python train.py --d_model=128 --head_dim=64 --norm="rmsnorm" --positions="rope" --attn_scale=0.125 --init_std_qkv=0.0442 --init_std_o=0.011 --lr_head=0.00887 --warmup_steps=0 --final_lr_fraction=0.02 --batch_tokens=32768 --dataset="wikipedia_en"
Each number is 128 + 32 x the weight over its row's rms, rounded and kept within 0 to 255. Layers, rows and columns count from 0. Numbers have three digits each. The size before them is the row's rms in percent of the matrix's.

# layer 3 MLP up, 320x128, rms 0.479, rows 81-152, columns 0-63
095:110117105187168089125173075120175146085099107080077191173103087121067103183147156105165127168124142141126142140121188078119104147060113161150149122115142158123143229081140148126118122097147130
095:123124142113201092125115067123149104123156128107129159197103099171134161139095104103147088165125136136074120164092114154076163146097071148102175151131168118153177081139133116160147132114176125
106:108123178154118124125162148167108137105199159095127131114134127081130151041151078134196074106121072207085134140096141161158126101112150141102189135136126160145180070119104166149134099073135175
092:150127104148144163048182195112082095135085094110132129060130121175103120091092154121143105168131114094074108190132148085149181162151178149128089103147093125129131083157126141141119141065085135
102:115163151095198125139121128130129125120168109139125105119138100152077159109131055136136101146192149056209123144068071140169105110110154162129103179135169161155139151144143133136080201155161136
108:103109096098108102155157121144142148146135092128140109169121088229113109136082131132155083139115146126176096189128129132158091197170190102127193080134129102116117092066155097097151105084118156
106:115103143129084120130088120119128109166157180140094079111095045076155129150106096153166113095145121094113136109098090087090115082160179108124092188141112100107074151140133105151123119141111180
092:106111127118141145114141120133129115075182122111125138120132129122097087130131137156114080092140158132209154168135197221144093098196102098091166111080142066135139168178144153141125111142144136
115:163169179133126094138153089103169062064121151064135128136134096109160147141107091104133126099193116117120156145161088073134185126135160131121108132152089141103138129129137145134118132158139153
089:144094132196119097164138181072097155150112137112155064165120134114180178067079123124088090160136065142124126110150161091100158177093169203146112110137103088155113104124092145131117131085096177
096:181114168136115098105104134127068079164108196106089154077088139126120102144105084111143075087140095129112103175092144139151113174101064162139082133148171120138101121149067169130178123111115160
093:142123086106108113108147107101112121111152106079106115137113105065128143107144098113075145177052214073078123146131085153132098102160172168088143145161189136164147088145217120102117146208136131
100:126090143098087107153078149175133156084132108110142127134149165110216124187130150134169107122146149099155109119131142112073199130141100128117116129143028128161118148116090081173131162216125115
094:133055108130115086120121161127075178099119112145136141121125118164193063115101119159125130107097102212138108117201186145089087146103145149140179142096175099099158102128136113129123183167142169
105:128187079126141143103082165114144080078089139103154119127091092161110111126054066115151140111145098193133111038093070141131128124059126130143176085148201146174124153093119122116196104082155098
104:102089101078152085150079151158172139109040115196184110138082085115185113116147152085180175148052170120081092166108123152123123085103150158154148091132103090167177114111145113118119128181102111
101:091107110130118139123098122118116089109147116089138120104108135173086132147151090167108120131077111100072126166160115112118140169116141094154149130121099086113149167160068171107090098094151111
104:142071086121144125133087134122126139121176099150110142140119117134079198160144151096119146071130154184193110127045100168130094156139116114103135091140139108147175102126205145131174102138145148
095:151140134098112099119120149102156139164114123155133096116164114080176114130173133142125122043194138111160097137111112135054139126106131136097097160153155157097183097175108134121085125162126080
099:144115088081139100174167158108197097111174096131111093174135141141152123145155082157143056121133170069179176131124162092067105107082126091107151104065081157121105132131106143160150160061114125
116:137170129137141188158134109099116146143132104087153075065108070068173153111128102149115185103105086109107145113121126146139060064134202144054089121113123119162116149151117079119137130122106087
089:076140143152158116120161158118074138177153168134116062171111103119139150152107136138178148146126097111142106098138102170115096148109100097116111143094096138161131186072016118090177098167158139
096:080125050189153126125133132121109120074149120119144138159150134079121091139101129112184070114074074134191097069144129148095140076173161126118073121129092081150068128144137126095130079083103152
106:196100125085205140158125140062164175095059174128094083157133154131104097161138124072063092145107148115136087159167153143096162130191104134181142160186110138094115118110113129113178128173169096
110:164108140160132103071132087054102123078092106118162154168123145088158106151148138089093200158138150073131078131149117146102124058109082081171156160143093186114149163051113099121192158124155155
105:093127180155115107107164121152090184160126104124113114115103111174132154139178117136180108076107109188135148083120109133131099115074166172137134156111104130110080119196149092070132107163110126
100:090114126131123085137143107119148162123162097172112174151108147128160132105083120140098130116083078108110158099159091136148111074117139070130080101142125082207159125185141134125099112098189166
104:131141124156132138168133124096139150142193130066125098143132157108188098112110103179187152131099141080144164141090154149066131090156140095098116158117125160103069128121074133131203201114100132
116:103135142159196154125196149145080152119158137101112150175123113139162131122153129147103164111111155107070140151083086168152123132132147154126087120092128111160157122083134105114155138162083165
105:104130144117145088149088135073137164119154143092177175150094212153090115126183148189147119132080100113085107188127175155111168136140136128114117126150123112208101098107161118096164211108162152
110:158162094155133125109121114092113113102133100111127126140112165157113080110117146137081111168140163040104140138169154112202117099138125136136129190083046145152147113181138123184127128110171190
094:127183103143162106105146067182137178151133112105085130122099092141163088176129167176168115035120117088087150055082133070096087111191154129168142091083159100087119149109156128123147079127133160
094:143145133103092143158080108195084161135171102096154183144149179062132117152116091159145106131117156096079176105118100070085116135091157173163049136161085147035087146077090087112141166075167152
087:167035076150118147116143144063128101124142084124089102110147104125126122185157112136174102142153096175160079108123124141083114057094122073164144129133115120183142101185081144138149137086128104
090:097118116106176165101165114108126134151187154081102128071120178194150107174122173197152156115145137211135168097165118101145097145107111170143165151098077144153109125126131061137146175073085076
089:141180109103113136172181129187178163116154108109126121138141130151134142159182123128118115138076151140144135185114162143094109126133135126149176154092080076101141117146139153119143106122177109
116:119147200087100168117151147111109145083121108098070146100114073150126114135195139123151144121142085115126184082086114110116152119110120167115080182105128143122170161149084103147099112119142112
106:161086182148054080153143167167079150098159121097142108149133124081097087054176105124120173146092123066057162126062099129115214162175135104183123147134125131092150140097134090112088134110109114
104:085109135178138140110167131125059173146071119144083130127112140194137124132115125092094146124154150095079136100133160090139153127073128174082134127152043119196117113126201154147149053144115112
096:166126130130153113091093170130141131080054093157073113172105086094097146108113109083120089166175143040189118149135159048103174100126101087148128163116147067116152128152134150149147104098160124
112:092116092136099090101108125119117160143097081147114153111091106109103096099116117145022067112149078102178127179177087153101108110112133105135151139190129097144116126167128136140117108078195162
102:166145102154155053133177087160164159090099106124154107114161143114126135127169165148097097114044138117063136067133100130142102107101135150163122146139146171143112142119157056169088124153154124
089:122209136128150086108156148149110072131126151099075102099109099156147116159144121084171082156152083143163166096137158129091125138094158140160173150143124119151092163075145122131168112187153123
090:119177136117163109147147087088144088141104125185184101093085110147156155082220096124141109159135169091161076180076107152107110119102145132168104076177165119131138207128146134085159115099158145
093:102127093117177125099086151157075128209108083136082138102138122127154119102104151152149049079137111163188155113104117100129081154129158161145060097114122103158115135091124113103140152100118161
097:139080135128116088153135142116132102135108156151164129108127114110122125081069116108091087129143076153124118164145080131160168127158088112122151134119198055104180093170126150138093133144093120
101:063128128151093083093171108145183108015148151104090150148134117130132110118181144079136173087161081150151160111123122147119154106177146142143075149119127115124086104140120112151159134152094180
103:187117134146117128107113117110120201148101147135154170174113149151112194132133142133143122146127079147164162121126119162094105132167140075112106108112156096128069151155109088130146114051152125
096:136139086144101146143128153147162133095115154144121160169157172111156135153099119132066157144117156168151142122105118095156150116124138136100097141113141039148069129148135173128137140111126181
100:158110154082103109117146129160146153132162124164125088122101135126116165148124045136141168154133089158135115121108095079158169144161184181144167174121212089085114170122117029172168151102093095
107:178121130116095156149156047086112115137130127095097118131131109131181200140124133138140048161165168144111143082140087092151097131099130172086058166096090121200117143152118129179148150125124055
092:117100116108105135127110114099126121147128076142080129169118133104108115105166107151152222089087093181091126118143208193108142134119093092177144099171145153135110170172122121044134166171123127
089:149111061078075089166136102128090121140157111110084101194063124161130148145193168165100155179116131076166159134138132068134104187122072103126150136092118078133166148160129161155142114104097122
093:170201133143196137155163129112118055133150058050163123087125109134140172096143129131148104158113078146103188112144150137173153157119173123191189174095152068075146115073084164107136116076132123
111:096175146078157180112143120183062060139168085104094129109143090167138105151130092158178131063093147122123161108107147170121074165089156183069080151077187099158142148128102103096105112179167121
094:134079149140102093109154115138132105120108151180155105092145145109097121188142146168147140171141199138110097107158110090149139073104114111131116120153130094110158164160148149112085162088121047
111:185110097132132138084103084111130190019178166118112134092161156124141130093182130164149129156104125127102121161166130107143081103077137152109129161113096131079109125168163083098134176151151123
106:138122129140123146103173139133124095097194168115109137146149156044132113117154135161190145143105163149111142239112112108135180127132114162089104106125169099145150098132141100098108195139116122
110:163120146127135177154052101133139112161154164200093161121158132168112086124120147133074137118120106130134149119159135104119167111088090152130106200071139148110162124088111078078102134119134158
105:124143123125090092119096125112143146146138143085157175138163127100137227177092085138114126093133060116145169091085124093076167157155135104108128132094146069135102137166074067120126160152144109
103:139116186130129154138083094131129167103163142164118048137129136160148127104156152132112149081065106091097143159111099168098132118179163145144111090165131123096131074150101064109075115130172134
085:087106146121153141114122112097103182124165155098170117109148043092138170205109146119136080121143130078156093161128125069185095105168115098083085164152147120127134141090088082120105119091108121
093:165170102165120130140115090084120086146179150166132172133144168165188163119143112146144037172097072136139116113147120131085171134115099201105128187147124078138096086142110140135130155091181130
092:091106130152080162120089091118159104122091141168094130164137128151151190149135119131095158145136187157163142073107140156068136145102172192155132172118167158121124181073153150177165146111123108
111:150090092144169129068074102134172092102122165118085131081099118156167133112080180144137116162103082104114065127108136064151137141201126076131129134125214114194141108100151131141120115167120102
085:134134110161128134107114162154124092146093123162174164113120100176151075065102154140080154088136149121136088157156103112082180164113127159182162161106044153098097133117129172154135138187224063
094:149154157138090131145121140075185170100148085138129130108131168151172102164128164122137096071060052081081119137128112119153127090168117157131127181141100129103081108151149062139133075167114142
108:163121148102155114146137133127151153134180129100138115134151066147161131182147146139138100071139200221140125106033131159108121117118161085141120135114100109164098130099149178168141114167148166
081:109186149119135115120145132120188170161116132137089044098173114170129136150137086127115101174105117136072083071118112112138128176136139146151178165102087147163114125139093146124153132170120114
090:131158114100149143095140119079082126124148153132126117093145105115153155141103151131141128102110142135156144192124148127154096138111159131133069138187112122134076119116170089089129103174108084
102:166128136141122164136110129074189119125127151133092138124111179155065112135149140184199169114105183200126083105155199131116099116132138136164185101106111172067183064180113149123097144071073124
104:222175153137129140140122139141148093142103199110168059099119111119180233111121125111146169122126048102114111098089108126135136103127136116126160143097130088084102147158109113136055116088127092
# layer 3 MLP down (transposed), 320x128, rms 0.546, rows 81-151, columns 0-63
088:153161119156105106155144147207093111088108112123136123185255116165117159133150125170130169183157146184118121101123141097104095145128147136142152109138051132151145119148118137140187128122189087
103:072127109094074101126157170023125156129113119137112162133131105113126125116162179108152088173088160166144106155085219166132199122131126159136148149149138186178124092059114172080124157137126076
098:070112107169118103189141118127142150153136106072134163120000184143110140136080146161200174159142118105153122092142142066179148120129156149163090142173161124150142150139130133095115137100085149
091:147113200135122123126139136141120159136120129198148164143122173138117111130133087193165123110035101140085130094132124119142123119124177125213100120165113102118118211159140136091148087130116095
106:095076111197164066154139105104122106155191061102103154171226111167171102128131098151148061146112124146119165070098115137076096145185106097152144115110173145118140126157179127122081105132144146
104:122106141177112132104151108158164195096166117132145113123059148085126082114082117124133123176100090141195133146065156143094100124112183125157100145112099080152156110122096114096080129140164094
107:125161133100089044136160148118105105103107203129116141093135090098088127144085138175064123141126109197088209127158144110109154101130146119155079209154132113091065152096121180106093103103148070
092:138105121102039099151147089094111183171111102153137107107119099155186154129101164124139087158079107116136096153133090100145145133085154052114134185082086172162139178121137197092124132087168105
104:144113126212170146162095096176176156143114123132132155167196109163073137142142079100077158109166135117137112119128146104123086172118157070062072170143097154124143134122150148109175158123100168
095:134112146147126156117103100096185123129135076074148212200175096117116172081127078118102156118168140098165161103127099144159074131111110148180119176159179123142111118142158146175115140120055111
108:102152140161089148100102122156137102082187112182157089119116147096132116140182091075220173156129171125145130090124147156179105176153110124151139095144076109095121053077131148143140158120177115
090:093155143118071175109096235131080092173190163146141144086155144089091080122120128138097121197173083126152139177102097167133155046114149121152137121126099154137111147120092114151099127108158085
106:183071141173155141128150097130101104130101149149151128132114130114137066095121120095102125100095101122098102090142093126149092170124116113153138134143104170115149184161138171197144116104111102
094:075072188093110174085134088130124041102174128060124131133111108230109159128093117118145110114115158102122144076112138120087146115092103139142200122115048103164058074177109082134129107079140119
103:123058114116121143154181115110113161163129116074105186096112135123090125108142137081145089105062153076139150172105093173160115159130161136218140160150158177145099109151134127107116087134083188
093:112147179119204116126084072118151160152126167102153164130240074173118195110146106132143149068095140160141092129122141128144122158128135091094100142164104164152134104201164132145164155119141097
102:143141063138082115133190121161085178077127145152109104087102097124191146095162157158080102154139169134108087099114144124154121147090160098083095163146093150113147075111084118151151112100113110
106:112102067101146063134137226175087107131083129134096095089141121118117184094107136110148100153129100070112100089136137110123119099197177098179159159133117159106116108137150083129151128062144110
104:138129073177121137117157077136108106125144133079130110117084136098127057070089108114162114175136066120120152121186123182145103161138143126169115130152129104107071109111131091113128072108144210
097:141116174095163105162177096159092078076083123142093127139197086165142079160103107135074095094131089110151065146163098084104096097116124087083136108096086139140152144121132127152113130144139128
113:097166156118071099175121127159115088101138096068122123152135119140144178143142094124161152155065130113138140141130077145119105108148108191143061144100146129123159091218116113137122111104135153
092:122100138147077139128070205130145128126163155197153174131126122111132143168175120131131161103146139164113073103112117147118130162165160187132111154174092126101096131145122132154149122124167113
093:152159096074144074089149131176166089120099154095118124151229126161066145119151126158072143148112131144153161155113164115092091106127130134125165153127110081160099068108169133130099043085118101
101:090182135132143179071143118142149106143130138166192134093187163139070151148115160152148057141182086101117130091123142145072153117114126119149143143049074094163101113117152055125097128093142142
111:146111151216161053113149161116131130143094168176143130112187137126081140159122112131098087107126118118118118202108157164080150128156124221192107151124118173138135112141100175167150100093088092
103:151128126096196070168140157049076125141181075100088161120211093087109128150161164089085125184114121148143111141104110145104109078140158123084136135122130085180076104135136144133185110141135114
102:080052133132100084103179079141165093086137124118096148135155141136143164164159114161090137125130096187081112130096177149083126140133139117135121155148062109132172142096102098118074088150183089
092:131131047157148153079094200155142071142101126121093106164146120170158177080143135123063203086152223160138147050165145108162112169129145116048112189116113133141164142139152132137173132115099096
109:118126145111142126143191209118090113155114071142130174130179090132150132185087170235091151131125114179161158080062103113182139064095150141149089137146109145057134163141145166102123097080166102
096:161146110112180142133125114135115100138114079142129128140233167119178182110131147147147091184113170086128077126068162140133116086126098190119108153131073054126094140165163127113137116173141137
108:126094155119194096132100136070128096145162191107143117175195095154131051094159124124060095108126150129111132131087160170135107092142143146121127148130149181138082157173195131132145134103118135
096:129120094090102094165158078150142150081111128096125104121182119149144134208122124151079126109118116146148164122065089147145130136117095151087122144179173141079077095083094144130200163123079102
104:177085214144188139118128111107094062119155158142121099140138062095146130136130066171127154093132134175131115101105183129108131151118106148121165111100065189101118143075078106074158171076122161
092:196108141085149142137184135107112094100114158115081133032024163142106136115170119123137113070123109130064150102137154071157092167101098115097076119136119157134110107098119162117166070062103200
099:113136121135177166082125140164130128178143168167123172092184113120146190164206097134132146137118084106114141170231077118164075092108126206152147118103149135155098105122092131111101127077092120
098:107098158128103140130139063118179106131131064195111101092098162184106092231116135119162154085124124127153156089130103160077169111152130160148179120137166110141136144134149107136117093125165190
106:161103201168083184170162102150136202162117171121137110145066117075126168181087118136154101106111163135149163127185138153135153169094143109101100092158087136111177126103137149130123201152120088
103:185099068124096100175118115137072125130132097181117167111074099094142119100092212164109037157121117126105119141111161180140154113119126119119092130140145129157136088157122159133106128194169131
105:146116176178113118114131108068159164090141143044159167149151122170118106149102135131166199049123169118123144137118121119147111111105144135114077159160164077129171102108169139163213202152091144
102:099114114116114096129196183166189147095161132164120122092153110095170165139090090189100136141151022107133099160071092119153171098126121169179072130182103136078117128160134154150128076076100155
111:172162126171082157081165144186135134087143163119134136129196048123119127130197094107117129117067119159106108093187150095074094149131193082075131120122111117121144151137145089170112116148175132
098:161112120119121136204102105149165121133181092094133128113087203177126126138129136049179187090143083133106119151104142063188100152089101162163140142181172087080117114140079145096138084117086134
098:123150120151163150098107157123120146121095138093140129083186183099089076110077115161158121105119146147134103112174100107155124128157177080125171171091143058087153169111155131156160120110145108
085:159110113090101070185120095159126134097135113096114159173248115112059128205083116126114159097117129158131143098168112106143149172144130130116085124165108128124144089125124163079157144106086149
095:112110118095105108125198134184083127188083089051112113143132129085144149099117170153123143083121096144157156136089177158147131137070146143163100162098186155160139125161171080117120137149104108
094:212092171223056114079165118155150130108132076115131135130189078129100125146126152196115109140106089161145119103080172158095140090162106112133122113105119160136202120185162138137143162187170070
101:123107146112080154166085075078161120185150188126178079114135079150168131123103101116139115177128152113103118150133099134110123167098099118079158194155114115166120145136174139051088140093182154
113:154126071161163101147090061107088113083127141132080163100124176155155108159167153178146142049092170164088156128107087132098118151118136115089141156152095180088122179114149139154080131120154121
095:120084106095157139102159115091103117140042127090150106108163148169081201187120160092168141128162131110175167113188129190173103098109123083156111107143098126050116130077180142117117190107121120
092:148141111167157135082161098123133174048087107088119115175197126145179149106129112112144084136148131112152187155169167179126107148094140076118121086129075148129144116135150160154101089135114069
106:135155101082134098084155164090124139129130153147129133101170140120091078158104161178131123165088135115102173137076143120135133127132163155093080179112116117095085111160076121103154129098124116
087:106093149197113097133122156153175084130093152175157080164140103052186120136146160214101049124149102130117154141141113107141113159156150186100134108097119162134160098153136086138155124083171101
091:135121136110146198082162088101139144081032127115146163103149080121141117116140159133085150107106095116148109200154128108187137107120130133119135169131079091116104078151096118126112077114127119
096:113073165140108146188092081138135127105096110127141092183092143116206130130118144077133151117078114171161115164114076128137068090074121096124129126158130164133109136085110167130106088098178164
109:118094130058146114164140088186129023110079145051113108144199099153144086122099147128116167150129098140118134069091153083109101118100107129173134103062143096160121065090129114120173156135179140
102:148148102069144117151147125146150054169143108133129130126173141129158115080108146104174162131131114159084159118117182054103083111131137135126207203122094120092117099153200139096178116125158122
101:111118116091187121079119157048124102114096152137149122186217145195119103148100113179156093191126170138083159092104121149137116114096136109132098131163162177134110130162130104102101062054141089
100:091106164095140155170158135144153152115142111111114126179186124121122163114132192134069166141109129127170116188153082104116065094139105141089085110087063170194065128165111128133142115115143122
106:118147097129161118144111135133121077146135150203166096133099125124063082082161093210134152142122062174152172096060084161153197123118159164119102162152108052145169119139096101104107091111138075
103:121122121110134153096203138091158140150148110098151183128115160107080151084138193166098102142127118132110107055119128139141124139134191146144178156109052156116111128149086124165146150116116134
108:135152097105125199110152121124124221084120056156117104083110140137153154118140119129077125115106155139074112128125144141105130120102131140077104128141080140138165107134153114049129184136140128
087:115159116115058125106141182158085111128149115116122105109076158120102162110038190162143123112083123136080075141103181102142174185157111194144154133134146116133163100106117151132148128134123063
103:161140139109135133100108120124179087135076115096080183145110081133130105102099097224183155137095084101091181159160126062108134130145132155111170080136124090162125137134088098080129090074162125
092:118096091107101096131117106135174147168134107129096089045202121138116127133059104092158093143083039111123098116126125138172124147119095111120188091121173133100112123186100140098149104163058130
105:157116137085110159093132080154142076081133114123123123133068157161075159118141094041155112186175140161113134192219089095162141176155108054102166125128154122114180130112127116142082105174103119
082:151118057113141118121086057096147124110072113118150118202225140106141192104153085143174143126132148117158153097136091139157111148073112115078144103123129136159167141166062138150136075140099140
101:175146125175187103092119152105137185201171137163157110175200089149146095126103067140089177154134151113043134120159149098100083167108134132086121095121078165159107138160117097087081146123177154
102:152070099101120139191171152122084148136089175134107115112062162111201118152123118167133127132154147089184140107136181172198139168131198110155078140118127124126127189109156102135116133153142094
103:132043168129169119096106144103121108166116133127119191129137113139142069074153142132097211125112191125137142168106116138154176096136142138098121146177147110119132152152128137182163086120139149
086:164106109159116107169120110146162121092173113131180125106110137156156077142130151140110086145081163148144116147097118088047155112139080135058131144168149115160175121132157143200119099171140124
098:128133116128114113166122144157161117105120106172110111167153100182190164157141184136147074168129206102130177121073082167146115153076109108145068127158058098113100095146048095090120154097174134
# layer 3 MLP gate, 320x128, rms 0.474, rows 82-152, columns 0-63
110:106120122084133099150116170098138141135161145164087154166126164118067133121111160092118144147120166124080086147143143140095107136132169175118123149090125101157157092180188095196150176098106138
104:180163142111125161196083072118156099161158171118111144128146075144124101130135129137147157119099098123106117106072071125164138103184140172091128134087100129102092091160101072132134103170164086
095:114094164169162111105068147177118135113158110113067112116127128123137091127095094060157157089127144114167044125147094118124110074162119154109157139126189133188138113168132123128103117066144134
107:188163158141155144106150109086117117120138106144158114092154127061153104132134150142071151134099093118078134129153095155107054079187109162114127169093123130183075100095140104123142112110159159
101:144204126126157170151147156102130154109155167093171078142143095116144129112105095099097095170057063084116155129097061177090101097137141149083153181135134072177183084150184093187118168126137167
111:149135138156136143137124106096161183156130136128167055137127107069131198152136112148159124140134119106118126151072134050098163092157163123104165194131191121140088145117162069129127098114140090
092:170136114130209160106127125146136088143156160159131104147106131167165159083131061149114180124109102136096139152110122183141127106196148133084121085109071166149109100142116092134134180158141094
103:164125141088114187125104096160137168190122094177135138100130155135150134137145131149163119125097100101082131140133118080137113193106051136118193192148165143122103108124176143163092128144131093
099:146150098163134088126131099125183155116139125097080140166173107118097123197140087161155157196138141121093147087118156121112141181075139139146114151109064137175156117112132087146133194102176123
098:128090145123160119073115170127089105093148105138174206093166114095128094148146124117080139147111164142054101115131132180155136148206125114124150151136140060165161080136122137107187125103173152
094:142122065131139157136093101096152132107101130144106074150126184107069185132169112109115098125145124185105153157124107167077103129127171167126105085127106083193115133083146105162163146123144104
102:166126157140176097102116133135168111168106064106122166143126162119103088199163149118100152127115087145127168140146090112119146140196119096124157111055210117127124154058150142051148087142138155
104:117129171061167129132103106178118122141147164108098188162153090145062122159110137149086106188161186230144119070134186146149142157097136173116204110127166155145130142161096132155090189095109130
108:141115167109128130121078082192158149092126200155099124123149116134140129121079074083113109091213117092125103118119116066144146107123132132074127146160169150155126115119109156132099135121157153
097:135144147147117136105116106140094096134169114166123156073157206178117081160110078154150136111169157144124204106134113153068113119132184106093105134073087200106113167118101084114101043140129116
099:133096133091147119075120126148095147119160102124148130111139122140183158095115151138053090113103125138158182097169178137141136104141163129075130131137165124176124132127065128101185173117118107
102:168122163134107170108139128125117060174115150134135118148150128145112168129144112130181120124167147104067131091104120104157075148123144143065176154118159129160085118070147095119143082134166097
108:077146127107100099200094111140134162129126130141152123175116176224112083126115148105085119188090140141116154136186140093084161195093107183096114095126120083052126104085143129180118101106123180
095:149128157103130090151207108160107110160140081055128171177114175159156091116183148155114079136108117120094136129146119109124137129129149117117167138109137147112134071133115120120160155191110140
107:166105135119082096111091144172103101096108188093127093126166110135154145101127198074159147075194114121101136078122086136083191123043153136144105182165117124146160171152108154112127104159120145
098:101151180106130123129079151103114145203139147187167176107162153118104089113135117158176132085176157083148043129139116133132094108138136173104147152141171134166110120153148092114161142166175127
104:180102109112151112091098152146145140161185151168156140124166163071106170130119115148027169126137113074155157103097117121165112047171117164102106107099150081113174075125091103160105112097137129
103:106126141102116179104138116156176171152122123148130148157149147145115148142092126156157068218099155138087117164108192162131146154182145149144145123120177128092105065135143084127154139089100133
104:103123125157098071148106120189142094182125144200113176107149143155138128115123120097126172163139144067160071143172101162144152163191136136090144158110074126126124120121094159065125084149083059
100:160122187153111126158073143118132142161111127115107166053140127109119129177101156110075119111139090174089149095133115058166136183205112206133121120168144091111124109162140124127102145156180126
090:179118124130099090149150103117132112088101043136058125151132227116111139091129162116112150137092114078066191083164095133107159169140112129141125092187169107132107087117121106113098132181143207
091:120097103113087134177151125069139132139120128157046150114136149151142103131095166053128158104129171096122096144169090132123155154107150120136156056119200102157162166114162152139199136106172164
102:189153182080110137129160158137205083173139103101151177130121171129120080108109122177135181124156098116117103116085113090156120081165130151097156160151131114153126120190129083107147116172132149
104:168141116146129127170114148121130100116160097113117154168127135102101204043144118147129149167182117208126088103140093118119164159129151178109112142128186077092119116103163182094163105101103158
104:115116120118110117151085109156132143130166140113190192151152154168086087044169106124172105176127133111114153136107171122149127118143115174155094127181149118059130114191157168179113111124153145
096:154148145114179171153171107129072201094135179098198167056113154146132098125103086168138068161084140179151141137134143135089134130132162100150164098146123124130157195138132150154103174109163161
100:219117201113125132110198115115125112143040117142153108129109097157132108140122114125134134155136103152103028127151092124129126171144116133144121165141180153155112109135126132064131121193108086
102:122155169095158100172130123167103146172107140039124154123133072105115161127184137149101148174123106147159159143125189129107141165133182189091102190084151130127088133159100089100104141196113141
091:144091083109135149050102128129132082149140129115129127112158055106098096111116181181124138124172099112104123157117145139133096107191105136037091133100185098190103154126159146105109135142161104
097:108135178113172115105093152128125113129119055143145119135130102128080128145148143101131123161146161131075153077121157145121171121118120076064191137142146113066116155137143124123103102183145070
113:186088114138110132110094090107140156042060172122136186106171163101153122105148155080201163101140072125143071131136131161128102147177108080192126173135127092124163125140124158139146083206142133
100:142167188118132152091144114135098135146050098134153130084158120134157127111110098067090126128166094162108131084107075093113131118136205116130074115095145107124148116126160119071107077138116143
107:167131143087178070096116126192109137138164099091155166139147134106128033115169167212149118154162139142084109176141137150105108161117162130077067090118164113150130116111151104160153179160151154
096:171136157117147174130098173143135148177152099109152126145177121174082135132140105143124137055144189160122127152118167104122140094125123135074140170129141137073131161141084081134111143130117059
103:158156153130168137092141125151112141142129153110117185154164102178139091097115114131092131118129231125096118132130140105133065124202154157071078173052142153144125150142042086131124108109124127
105:135177126168148144107153155185065122136122161133151146047129084171137099093099108167128132176132121147102132082127118113140141142101117153105085139123131170188172149129117064103157158101160056
098:118125063101129198104141133123086155118113108165078150120139160164147136138135129173108131138097141103123149135124101136092113100161148147128112111054112123167100069162180156167147076116060099
073:090179157164176168152120126111136098144157124133175118112085172182177129083125100131087126097171169081169142149079100109120117075140143106165125163166096111117064135160111078163127106111143131
095:166144120059104092145101119111166155112119057114081101109088150121133141109161150122143110157145173149144183138136134118145142128149136065134148144108118117118080142129125116132207186076121083
102:079108220158120094134138132117123158118095140137143129131140076136136186096140131090151084090129119048088127099136120071110194067115151146095104165146071189120096078222110122167110147166138125
110:195141172151129102178151105121163097200127175129164119123157087168165110120092133129168155158151090110118074147107142140144133116146093112123131182115097139112185124139101081102049137096160095
105:156122082134066071122077122172165143149116136160121177140190171128205132137107129175109143095127108137118155134114116049148182102129162179108111094080105072116143105152124149161083150102160146
103:115115101072103105132126160159119116125123112169192174120182136171187067126087090130096104150117146101140104140139112113145057193171109138100104115080155143161156118121119161062118172144153111
099:160088167135132133095099149123167167117170153145113082160181052132131094093132148121143112158164116142203159115160168068062114125147172121081137119199093096145125169161127162174117144173114160
109:145129094096103130114079090201134108173124161152111169130115144182115128131170111105075127081144137103147118131109098132151082111132111111075098151152148102077115156166141090173151144134136088
094:140147144150096154074122140165119084161115133135188089145123083153164057069142137209183102120116175094061098154125087081105130143153122159118153127175113142108213107126110066043133133137136092
094:183167103090156101128185199142123118089085154130131165144115153131194095082085131127153133142142156151096053132121114127102156108123124107133116146119060204096111184096088091112124112146151165
094:152155146173147142202127148139078117132089143163105129090133130114084122136182140086112153143181163150132119148156090115116111123149076098141194099177158109100078151118147081158133086131176155
109:147129082128148094136131151090198123130177192159109101106166149071142132123136178171118140142116132153094097103129129175140074152161142121156151117116121154140108060085124102165130178113125127
096:165091113055198109071146100154150116080135122111068132189168190126154133116117152124125154173132123091113183128098140115136121157125091083134173131123144122114102092168140175101120172160093147
105:092107101105157105109133139114127153160140106077181105148106127092130155133136136185112092149145180116081113095166078061085120142083137111164107114147131115119130099161084127099168110158101128
095:158155140127128094146116131166158114132154141175137150200135171140141081094161163093119155198085173122156159165089098099054126120125145140085096172071157114102097103188069129145140136115150027
108:172171161110185086105149140042121092099112090117125110155178128127104115132182163124099129116126169102138096134145148174142151164146123118102106090105143074120060112096108092122104086174056160
104:198146098156124140098107125152106175185133111124169173146156131101111122101111135116098104159146127138076149073091145088106074092116112147154072124141137082155160144166163066167164168116093151
096:156049144135113116108157115179147113142136129121121144104169101164126119151190102158249132119134165091116121150104127093127127110137124181134193160105150161114183107150120103143138110126126097
095:100122158128156156159096115133181132112114126198138124130192117103154157122065080098121211104088096121201094148120140145111165137225062069124124113146106081099076146079115119107129157116138158
095:154172120136131141143106181147088113054058164116150183107148182062090087084129105158122172180128116160126094119137150155075122098175128111105131074135175155107136113099166121087162116101128092
098:091128099062141066122151110190072169155239144147100109114173147144089109108109154167203140125159120144148133130126145123152119126117135058102156130121135152183139117064084113118127148122103139
101:135133086093149156154129106117168056160109124117108186138093094148098118182142127153121158147095160178076106122166145130134119114105145124123133093179152074047129131181145166049169145099158105
084:083121159114128158125101092138102122155136157151135123195125161165160116116149143112147105150099148122119144144184119156099184126118146116179098089163083121111156179110059120138112079063098160
102:091155161111099120079103208162100148091118204137119159155160131196120074135107132105151129163150139123159148167105140098134149187152121091110133140118123139137095141123189090158064146112140168
108:127166131112142191119108140180095102097162140132053153150143153132116146143147125131086131146182124149135151145040086136146224171104136160085106140133099066149135166110122133135074161107125064
069:123160146158152181154163111217133121100137127136166113140128177107107190141140122162182102111142166123101110092160125101103112183129063092121108098086120151141139101157174105079175136088073116
092:149109160122126160144087128099117125139099079120048075124117131122133105125093134109145181135164146104132078169098085155122136155189139089140163093141151091162107165166135168141166121100137114
104:171137143160177111093157055115138134122090150172123129109137184120136158156114114103175143176096166165134119079119149121108103115123138081174139137181114110115148185157097092117107146105094165
103:187116126131170160127153120199094040179107124096113131131107127146132168092113130125204179109107123110153124036119135070145166119135130158118112103095049108145151145155102099123145149133077113